Weights of a small GPT-style language model, trained from scratch on English Wikipedia.
Training: a variant of SOAP for these matrices, 125M tokens, 3818 steps.
Each number is 500 + 50 x the weight over its row's rms, rounded and kept within 0 to 999. Layers, rows and columns count from 0. Numbers have three digits each. The size before them is the row's rms in percent of the matrix's.

# layer 2 MLP up, 640x160, rms 0.27, rows 163-180, columns 0-79
102:579485504465456549409529498509561475455485464459473460439500507546485500371517493576471540577583516460381608531505467465465534453430508502472503527576478552472549479515451472489461518472556455499456563451465477690516510522390470582470472537
094:456539500532398512498445543549475543564492563496483502474490509448523456493509551428496505492536458435448537545532493516486495516574400522479537490495413469528496481405627548492493465565485501568565371567459513536619582404513508467435447496
063:446656543613418428543510517415529454495466500536446557461511522522513477469448531585572546577455503524504532420525548507516460581563542474501481550483468513506438603501552444539481547524541474512513514519392538422471557489406437512492476458
089:352445548466492551525523499504565570511498517411417461476486523534483504526430604498528524534483511492579478503603565497560474554440462505492504476477490506493544452537408493456432382538407446421510578505459497545454489542509545500538611402
102:429513458563515417482605510508507567508491503509511579458519562381457443564535519538520508498489483487421441540590537412579498542464513438515517546490518541546439471443507503477449544547521441466434605494427523515437463413460591449443573456
086:424445470485430478431453487526538458466464563476500427548488449536530533551501555498517511494488501513400430491522532523568547550572450499495517453507471552524502466543505518497561554579478434494439587424505447517494443515502469610611475654
109:498536472480488515487555540539487508550495561527379461405482448517483569461538469424473460532468562535521546446494438437523583540464515500494407452484476558561553503514439396441489595455561522518504507495485509514535558522441414453486422551
090:546537451451433475483488397549507432589501483531553506525463548508499560485419403470415483545413500529423438432511452464475530450513523515453566372435415578488569473558498398477478527570473435563445502481568576474446482492520527516546535504
103:516501428472528551474551567568462437531452500443520517516470571502515413451377475514534492544494563495492478548456591460492476476451539572434534445519399503585460499503652467551501494565495522468487511399429481484450504457462508479554410511
103:551460571493404469456524573462426520421522473521452519443548414553544416510604518451512602487456481523505528493475489478585498472553511477483458506488575504469475527510491514569469476471507447501489542515515562585516479431356578466490581440
093:462561542561494478528580420530433481512391467486557509534360508617520519556452543495576484485522553470542421495548474467523491496569544561484574564430448524506468476526411479463463508532516509521551590557535466585550461529531425508460487513
091:426512550450572446477492414490540439528520487472546574573563457548509478476463505505490538482570516417524490504489496452503533510556550541496502501543470520471579518437532368555468447499468413466474438598549511493559500438523575457613502516
096:474523571486549525471445504529500437498419471558514463402522529580425488487523484468472557507470480550377574530545457464551499546461408446473375364544472524551487386551469453536501519512497532457520552474388558480415533456594474551544483396
102:438496503455455470529555621427547458461534496506452530464524425583517524436469553494507493489537493503593466491523536587520446551469467511528469572382378439431521483493513498487415485470455497528363539420482491458489508434460399497524469523
091:499540467571546445442419507541509436539524515465474563497438567466492582455452431429464419555566484523421589501449385494492453511427433547495489461431527474504563517545508523570428446477455482547487496584443408564490548498513617440445545470
122:588563544427508572558512504429495504523531468481574479576500578546489569570482513480513527524479423549475526493407508502578516482479481540415464519455597576421535427492558443486491456458406507505465490457516527438440438493444542524524390522
103:574452503584521557497611401590530512452420494448497577439362494530535508537507657502518480558440547409480552480586520456561534488431440544449548534474528560499570482531545508501540533590506566544528474457519394490503554523387410487568510488
097:510456457468450520484514531538432481430541431561455508465545517453473524458542512528447374512514566454533553564525473531521443511517421442636468479490423460602528432537446572528403452504440507477491440508435543546553473582453441437518472511
# layer 2 MLP down (transposed), 640x160, rms 0.233, rows 163-179, columns 0-79
108:476540492522440514429564476497526455437532521486517399524425502558504443438538498558456541547528530440496564517510461510452454456533541443502486430583416453625519528538551505548507534487533474519584506506554486580355557497552439591483408502
112:568630517495393565482447392458448527491478442552536530492512486525451512347476569518526398459549434546507542465472551481475558558574393524432460490455473507521497468504497534491472537478583526498480509574531457483536502535499487524502489424
071:465468501537473506477463496483439454519511484504566589344488507480565565484470502503566448546463541557554494483570482495498597513454491449519430540501474471508538542463601538547525472524507405452510537444417549577438454393496558492555532518
094:456481497545600521547575465463553626498459513507474493509512545542576445516503534512663580583522524567498558446508535455517467485436440452484545519475495389447519491445459449458420407417501495517593557576529492629508463528528533518527500419
100:515561440577527540509409407570426553531462532450456546445440499571528354486501521442426498468531541436441370586461433488464454560515564459531558498437531482503446484437454509479450490525436505463552508408418486494617426492476602492517559508
088:587401509509562438481497503447475487580525524465424421546527488469567500550560509467449473482576459570435538647503489437518591519579516515438511420467560422498485460523423519554511548599590512476504548516514551514536570552512410489512537462
107:604454445424382537518566460447508496393614525431527427492484484520500450491522448475449476607481520507464496543515566532455583472533424428481431574439536531542516507457485465480496526518572498483500520412434530618516463558496555477464481514
083:514470457414565396510549504490451490600463511548523490510544556523565429504496511470508472481446483495547462425483451477416555505507541577447552487429514633512516481481484490495482509486516489561484478413527469625505494458562459556476562494
097:459463410457532461511533444497528578459538449425404608553523495486523549512478544418425372461477507583592470441557451536513396479538489511503447508488331558412486494490462564510529500525497429389589473465560481510492496548464500521494520585
101:499457586459568517482479441515435446480435612519504459424542488460566464451550443526451506461568575595452536510479486479569544524574537461446512469515488504517485526499507575502552455544502620611461479424530504474601530460448563539471602506
088:539492519606483435567509476514499517538500532577586488514544464544526589529528564493547444498503518513561495533564479435533454556431444502454501542318534474443483585571437479504492596487535572485490510514495451590621501429524450455465451527
088:426575536457531504561556477466448563532526639427514518484520502479458511485477525521575464469534519499483478484513482487505470453450425468396497482438619489498491510463491408510580460519448521516455482547461469464533586544490485477589483444
095:446620502515537575480481528559490579441455469416420469503435484468497475570492480469541430466512575572497446557533550585560488525450361513525458604480505425499454490490539530515490514521518447475543469602484473464469511548465427476536487551
097:525442420409469539383434503433501463436564482494469442505527444653428464465503602491579541511530438510514493464477487548516445465487468491429458456457466471458597506536451603449442447467445503516428520526552501509428534473443502557483548502
095:497563546508500524492522504432531463490565487555618598485400522488427447403477451488451540430528517490537464463550499494472548480439553513570468438540464659545531557447537565475473445453538502447464396585486495463472427476419581544474545495
101:532472489389613515499436489529468478462507556514575427541573582490495532476492515497478483529456514425504533533441489409484475456405522526509478542523581485456557431503521510543633593423351505508446490435478505536485437431519457538455515502
096:560502464503431443455460439543547511467469512438568415500512490526460457384525523471516409551529516474548466456447493547464502353453522590502516407482529423564550501464504458506545513455438588482510506391492502557555534539495480529518511568